config = dict(
    n_layer=8,
    d_model=128,
    n_head=4,
    n_kv_head=2,
    head_dim=32,
    d_mlp=320,
    vocab_size=2844,
    activation='swiglu',
    norm='layernorm',
    norm_place='pre',
    norm_eps=1e-06,
    positions='rope',
    rope_base=10000.0,
    rope_fraction=1.0,
    qk_norm=True,
    attn_scale=0.177,
    bias='none',
    tie_embeddings=False,
    parallel_block=False,
    init='normal',
    init_std_qkv=0.0442,
    init_std_o=0.0111,
    init_std_up=0.0442,
    init_std_down=0.0111,
    optimizer='muon_variant',
    lr=0.0083,
    lr_mult_o=3.0,
    lr_mult_down=3.0,
    beta1=0.95,
    lr_head=0.00345,
    warmup_steps=61,
    schedule='wsd',
    decay_fraction=0.753,
    decay_shape='linear',
    final_lr_fraction=0.1,
    batch_tokens=[8192, 16384],
    seq_len=1024,
    doc_mask=False,
    z_loss=0.0001,
    train_tokens=150600000,
    steps=12557,
    dataset='wikipedia_en',
)
Each number is 500 + 40 x the weight over its row's rms, rounded and kept within 0 to 999. Layers, rows and columns count from 0. Numbers have three digits each. The size before them is the row's rms in percent of the matrix's.

# layer 2 attention value, 64x128, rms 0.419, rows 3-31, columns 0-63
100:404430513445483475548520418549553485522535485484479478484499515472557485449545551448487519525539545433544537488461553487570473464425515544513464489505501547533432544493561522462556522537462512
106:504492436545487526549478516486474507497468474557517582542557530492555439484500525479540475555481483439458541522496507526428513536392510538508556526492491582503479522442557577536526517473421497
114:504468519446433471544511519512493503528532494575536476532494515571452458423554460441487537527502437486539461491434428438542478506511454530526494537502488477547493551504584567541558576501520543
098:461497513494497460449495482461516555513452580570506527504489415522562513490412443449513494522474540549520477468498546560476498486507534432546547483493462438514475515525438488508454521574514495
109:562537482505485421544573575451471543524519509500493514493550457500453442482478546503524558440531444602511427521461580476450528536456543566523458529493493419506414541500490480500487546572481458
101:468585502533430463548434517498576528450501495460413539577494548495509547498419496422512498471465554477458497513486506518504502472451511458517484494418501528476506589499470442539505511484479496
109:503470447488573544563523551523433479481540599475470507447484505499537588526575625482487499571453431438479520509575485496511486520548527506489526471459532420459499527512515525556423487526508498
098:575439404466561465520433439470443468549568524462474504476502433498499516611539466482500506482501515524531580490463604425480493501480478459516490558482450460515529526491475530518525488432542487
106:554497496532453473497577569540510452531516501519518476546516505493532506487531540527446486493413523501504548535538505491530509469481448535527543541464506429611475462536487515487536478520421572
108:548479439560481463418532450470493459469455473495504534530489462487546452507481561566528541453479406497551462434607456505544429520473529485571453498509488512586529489491577464492543507546462456
104:530432497537508544525459443501537476473483459494543522487505457523518561465459485510442536492516502503549447488455489533514506423510570577426490534558477504415461406530441491470475494501454533
110:450475573464501491520479551490451536469501484451534505498506550492498517473497436468470521541494441514526546477581437526528535522491493478476484464544488512489591554499459448521569501522473399
104:452434404525528511533543474537509509498524504490500482491510561472511423499505476515529476556500513529492462449566499523518496477553477435570463559570536512432433480532529518441499466508498523
109:565551470469537541532497435549506582524521411486458497524474410515491452467470551503499493520631526477475470481515494542506561498590480584487451554466477549447457572429440519446485564455466494
103:479463541548473487529551550486457507509520468490535465544482499568520506497460456475528509520577411519475548524457454530527477424501479488501500456530501556542560495472490499474512558540465494
105:423521527493476510566483536447477474455441453556451520471435547470548493489482504481530502504555421481420464529529460444445512461543453545510417500470531457460556555541503488547514521519573535
102:474458492517547482491475511517542469463603475486585494479510485497529459445449522480526455374497499485509533475542522528471518499489465505465580407534533588457499520469554521441471494544579488
106:499522585474478507603461480479454532554510546513470508557488491515500446538499518461569412489454420533509490526545491525514514458476589515471436486574399467479484460506579480481472475472453498
101:509543520451485501534415476501504511471533528470586486512472534531454460481491527574530571450591503522444495517451481500478504455451468565476526487544526373455487506577464510512516545532456525
106:440558454471512496552551463497470524534508480487541606473505518499499469525496559500472448506524493474511555430471556487506474504476529573547527475479580463508544457466523492538530580456506546
112:494485529536389526463508501495510483452556494469486473499464527484465516534478434525455505496492504450562526510573495580442461590506437411565478501471565484458430466488492486550488521537476527
105:525450434519517487471512464471451600496486486458497525537462566472453531454551489532520505548479484493529482480487515416582511493486520542521492385486513427506497472540522485485466480508522465
108:482537458564456566520532465489567550485573469460522474531522490420529524499543507415498456491440521491451512501426431616499506510461466554481454499458490474511535431582442548490546504541474501
108:485519473380472518491581462530516475456507429532431542531406463418573508570501456532512518480452478435501454473442489561553538548471536553498474464492533478485450476467512472584533477513537495
105:445501451488506422424488544536509487521534496600503484482530544479530474475582473491540478461590455485468512462518512567513537552491533470447477464470468487531492472498441480551478513497471578
104:436540484460545527464469421491551456450504518488505503609502501564488431484531525496501546499424466559531483497573505506604609490556506482548507499495533473489483580597492498495536510465494478
109:501477527517458528463480560553494493433456490449521448471485519455416535492512484456539443533534488473472536500533498510483525495463533510543509468571450562547484506586504554556450487481537502
115:519481466543510477523502550531559423539499473491502485421494508523535488461439461518530523503510503494574517467416435508453519512527484450505587557467530472510512466538534463529471514417502467
107:481364500425526489492613503501507506481526531536468511419472506489467506594487483538506483521423544560505530456568485456503520544487484503481488524456481547478536484508536513496535503509484478
# layer 2 attention output (transposed), 128x128, rms 1.1, rows 3-31,35-63, columns 0-63
084:504503493422407512535547470550454508539473568471454460492533422472402528513491527511496501556459479549472517436489494423454524490530488462493448441517490527495546492554566470541491453489521570
075:518495511435477478401492462470423487540491503465547509462495512513500456573478512465532444556495448495494485498472575514520531538552551499520455603500461429541485429460405514461512527478506451
076:481543514556507495507467564504499500486482466542433424484540492508495460456468514507485534542493554562426539529465535530517412522531525475483487412446560504486434541595518397501487484461505472
077:592493513493588446560515600464400461487484469524476448508494596478527417508555510513441466505485546476546541525534507527548420513485524505473520482501519600550418492405547483519528463481512455
069:467549529542420497491472478504442445446450551525483559489536568481524536474487562488498466471471455494537604514510531542403518469455478510473492496543491450481554493555493497480478461457531554
089:548499463546406528459437488539478465529483476498508444537486502520545491438484553504504517533449469511455512543518562509465530473530473484498570519505514454543534421487439549448519504523491489
077:470525512594423558447518494547505500547439509576490439568469510496490487527497468444516491569460549541512553487469433492509592429484468479448558538481546499518490554514472440473477483524551506
080:522503535522478444497488461425495497464439523529516483516526547531528452450484463529530473523486527555539518495474506539471521506509458525494471442506575508466546553559594484474611463477449545
095:484519497454564544466498496531494504500571487495486549489589448523532488518434439514556629477512484454567524488444438563449454457449502454462536569453501594434529530505530549464475500459480523
081:457542503520445536572437491473533491580550471471472414420566461530505524544541541505508499407539535494507474489465442511547544461527448533488530449524512504500542490554486476551496504524481441
078:481497507529509487531466492418452542484540511541454520509503517484470532547457473442538478481466492519518521428483506539545522494479502436551491465502444451531452476559562521563532494471530481
077:510499452586453509461554529466496592544441441562461478509498491522464532431518504439517487495442547382475516577448472468511436459554524500533577481541510465466453570470503479527430554524532509
082:481468571525505483496541445508553466485510490495496486481465513480555534433515540513466489479564588489473573496486444495528496562469512445459510503559413439521416442490459489492551542465471447
077:502445485528460477459523573508462464482460551631541480506476540429610503525502501456495448461412518531515508469581498455472458563537520520453578508483497548516445446498500479517521556515537437
075:549402447451535540495449480499448480508456495538497512471483551481519480542483533517519384436519474471544541537472513515459527555491545536528469494482422420503536497485591455495561452540528443
072:491512480514499477562501508450605412519490518506529459462477480549476431460476489473514438496472568570512464513549470527558499505548465544478492524469489445496432481546528451476528483623560475
080:572475490471467453432446481572507521541396515419494538505509572523518467466476491457446451572500467485532523506508496505491521506515515511500565558490467487473556474549500429488493554495511482
079:467496484504454485469475455567500486578492551468498500474558442523582479496458530539488509536572462517496551489503540508462446454516450492491530558475550525567505474509522554485537512526484537
076:518456491519480506483512475433420588507485484543468560531469480518496446440563526454495480488521443522444475618485594466491545467447547485473525496530493536542561449532495526513396487533541455
079:539483514470436578509547499471475458528524563505513478472445450511495500509617480511462478468489467526459431561521469503509499508411489453438584500479495464620512522500581468468561521540502445
073:484567551493500473548493478472500434534533521534471517524458488446553429417457454510452510526513467513463528476517524545584443446505486529505449575547525560582474533560470493476470524498503515
099:532486476507533490598520513535541432571448483546559424523465466457548464532470493500461513463501566569551500486541519562439534533535529461463479557539529483494545567519554448547542493478542525
080:532479490546522526518510516553506488529487523485432455480494510514582425517483563476474533508559570462419508496507510523518512458533574488465470488518551460499512468522457468487477496504513452
073:503535471487504476521535437552612510464556478464437482455505409557532477462414479469459472522564574598450503526561579420472501476477545479506479479516535535499529567426486581424488508506485486
082:507473496518503511452475509506549516502480509572501476493440528441517495495589460548463501471446457506515550541461586517534429555542515553446494525502457488514452560443455563433562491441497470
083:539479501535462499494467493479461515567431569502558470534543507416490537515523506522468513425488492450446502551481530402516532454531493498511470485565500547517450452509601494551497494513471522
073:552486557515548470450527448505542490514516500471555451532531521608497551504489451498416499493519533551507542494480442485510473493489514485437428562460415545508535494447499555485537458555534487
099:481490532418511493455538432494541562472519496450477549440538493527492482529528459493497519529463445489510456550527536460533503445508506525491528483496478535506451450437501621439432509492453501
072:511575529458524464421478502458527467540487555507446434526481482494461465440506543472440459508558465481498517603453573505571500487500553494494525519441491503495471585445429541511461530512540556
125:447462516548573500484436543485495507495499407578509546511431511487551521445507492542499505553529443494559535484506574567556508471467509467508510497487505471448479433466485526477516499558459433
126:476495456538553458544468515527556532511568561538445488546458549422464492468508495488386545411529538505574465525581456464509498443507524568452528464512485499557578500492483547486524409476481521
131:509456460501517527497557495457500499501492518457528541510470506467519546547512534476501535486495432473569429458506539470452575540505512480498496596512445498507580450414532599459506464501564533
117:501459521465467539438484476544636389561532525514502452524487447527517514499481480440527512423555451482469523531522505462497517524440550461533524535519521506487543467535464495487513474457440509
130:482435420446519517480513549524518549511558478455525443488487450507438507489489426556542488505498478505453441509523474489527513461520526472538546545483513543509462509465471515521594566500486520
122:421456603454535476415504438458545532486497472512508533501494485564445544545517509555506532533509468511529517514487442476544524493490540479521524430536522559442434495512492509528468512468478489
128:562495519449520422547503492505520532515500467497523559455528434504544496440447523476448532455556459476455444498554574443547483524579506540488421422516472509489465490540481558539513567507432511
115:509523450522508511523517547561449468562520441501509512460558485497508567512452550469474504455480521532458487530518469453513570372469469472445521571546455526561448460403500503544495572526544492
118:559516574478516485553552464457510503465454508465470468495445495475526558455532469469533411564538518530467408523534530344559509457554486513515492503548518482488513495444562503493533477457465486
123:508432473502510495446506494504471490513476445482529487450447504571591469529466501493478532478485466494470465541490500521448450510525446488532477440505499446497516503516496448456525442481556545
124:500503489500461565483595567529482521560502467491568498533493532477512473453510495496574526519490508484516447485494451472517516455496441535539487510504551582449507502480423508502483509474542571
126:510490589429493497524464458524487436520516527482496493543508503482547441494517520564514429476491503557474475411532571512491471531524539458457469489509496430515530466549433536485564478464464506
124:521605447444526514535455547462452516517507522485510535491540458542481485541470432380500518470542471519489516480477557469482515443574575535523530473427553498439538507451444518568478491472510449
129:537494549480518524489500489592478572516499508496453517527530496518410497525543445559472509482510468491492500517494473517480583477470492450551470505466465419495521530450451492516449474485459558
125:440480492546476440545479547496516479460412580445522478577484447531505438481492523488443532575483552488477413402519506460468478585532499462471564496518565491494484457467454548537500558494484526
129:492505549502534516492524419527490498458533451483466417536578501435481568579505521566511525442462454480501508437458478463507470500480461451448550364545538543530528519458465543514486504414426467
124:455476497568487564560578477430474503518533462515471497514465473567475526548494458539568519452496514481514498546465517510523440581564568491498436449520492483519464556484457495505511410453483524
124:560534513520472469550436543453513466447478502530530530492420597414453479533550476489519503449437493506503483514557475474602530462477505490594537380506453515497486528515520508459490486466504486
118:535486487484552480486493556514512419513461508483523564492552529412519541518413534482559485534516514465534502430522447559577514470537476532544484480483510524479490488469453442508577535458393496
127:486544516533523469480461574481481521541446417427484499417517521490520475494436479523501437471490439560503558420523531505493508557517528553490480563541440467458456489506477473476490499422527536
131:491474494489458506463494536619490539488421473503513467476498528559474447568576509514539511521533514516483442498485467495460528532479495501488471483486424483473523478496542492563504516537519503
116:497497487477473446452454473523524598487536526454479493441542627542511499426487522497575457554521500463366509507519512443541496491471496531592461485482490498519488462509496500466506434496495537
123:506518542465514466507506570418529523525469441553520497456462560460433527522524514503520470599449449505609474483512493480487557504508514485427522449454449462470549521486519479596501456504587500
128:558486533463505480420559557479531548514411552572549454500467502488468537521579511419533554503433474496494517501417508572491472423589481539515480529492532472471520437583534451517478458443513445
120:513515506542513448563478484398451454471484488486472500489513511529467549505401549464544510533561499472510468491593385568497537532539456496552453493502563485565544450531542533560412482548486463
125:464462482445482493528568507499469496512619446508461529459522478503501490529490501431524518569601538555523507437483562547468468514459508487541511511466519526540529495471439503474508428491443492
131:487481522546495492589441533483554494474496461546503515461461488428537530475470566529560560514467503477516505498520567485449470548503477499545489478520521489564426533500488450492451512432502489
123:522512501520483512529461510533456544474519542562465539489412394540587526534424438496436551544514487463467545492471489479558519504524479490494516537485491520461478559541513460498529533451573479
127:492476493499528514594522509568488511511486439447493521556458568446569424471494487512562511540534513543461541435515519481440492465457484524539537508503489491472493450468520513438491479514472408
# layer 2 attention query, 128x128, rms 0.457, rows 64-68,96-99, columns 0-63
136:523539543487533557467537485517529524499501437461539556501474438476535457482497491516544554498519508523548476605498491470593494513543557468494493524459548507529384381511477623468509472494501537
085:531442592515504519520459559426512416491471551454502472493493478468443507426541504507455429480573430477502464465491471510472541472520575489451501521525558496507470519512490437497462541528517515
094:489423531440493525523494556500511512527481552497480552544399532535476534406481454488483471534576554526476515511535466474500523448545585463492492520446558487489509448484495501577529463506473524
093:425502532467551520495492462540524524506557609508451557548488539506497469500432520558597477439513566557494497407514526458511458493437472568456491434468432480489484503491508513520445519532498526
082:486491488504489459628520524508519438520449525506530493428545466485515512536478518478476475427490594508406460420534502535487486558422508539445505545518459484497503505514479459466560471552556499
070:508508445476485486535558459514512532497531518422470526566418538484478528493526526509586527468528553441489536418447496530555477528537483508535490496464570498511426451528488555490535477429552410
089:465445554547531518566433511492557437488493508502536533464596408446554480502468523489443489481527460485532475511498512531504495455475550492469512543465432525460540482536517407462506460584487540
116:494515489456468480507527504592526497408472494568511548462476451455434476548472539535565533502526485513450474485511513518462469552561596500509506572468487409529452521495416539505505515490398500
112:492541547526572468579531508425545469547462509508540479505462415473435510509493518543485583552535533475535486497503509441480491518492488424427554440496533521409423465494574536482535412483454531
# layer 2 attention key, 64x128, rms 0.394, rows 32-35, columns 0-63
089:492529553483476549516544545497515475435551457504489426508493519476524518473449504551506587581491444479524503578532495503519456550534494426478504442533477545527397447546545531439513433506559521
111:548608376525465459467520468522531494521406464463481456532469563472476534578485468510538466503497512472459549513459504457450500479494440508584505504472489518551481465507533544540490524443471542
113:491618482447497520470497552492469550525454519491496536555452570491495523506451483431467439463490543567491489564535535454490562471492442448500499460536600539509478495476613499505510426469463476
096:483533418553510510449502565464527458459540460517446500490485525527563469538485517467456485557484522499476457507467505430515500459585544425485534492555575521504473513441503466503437423491553509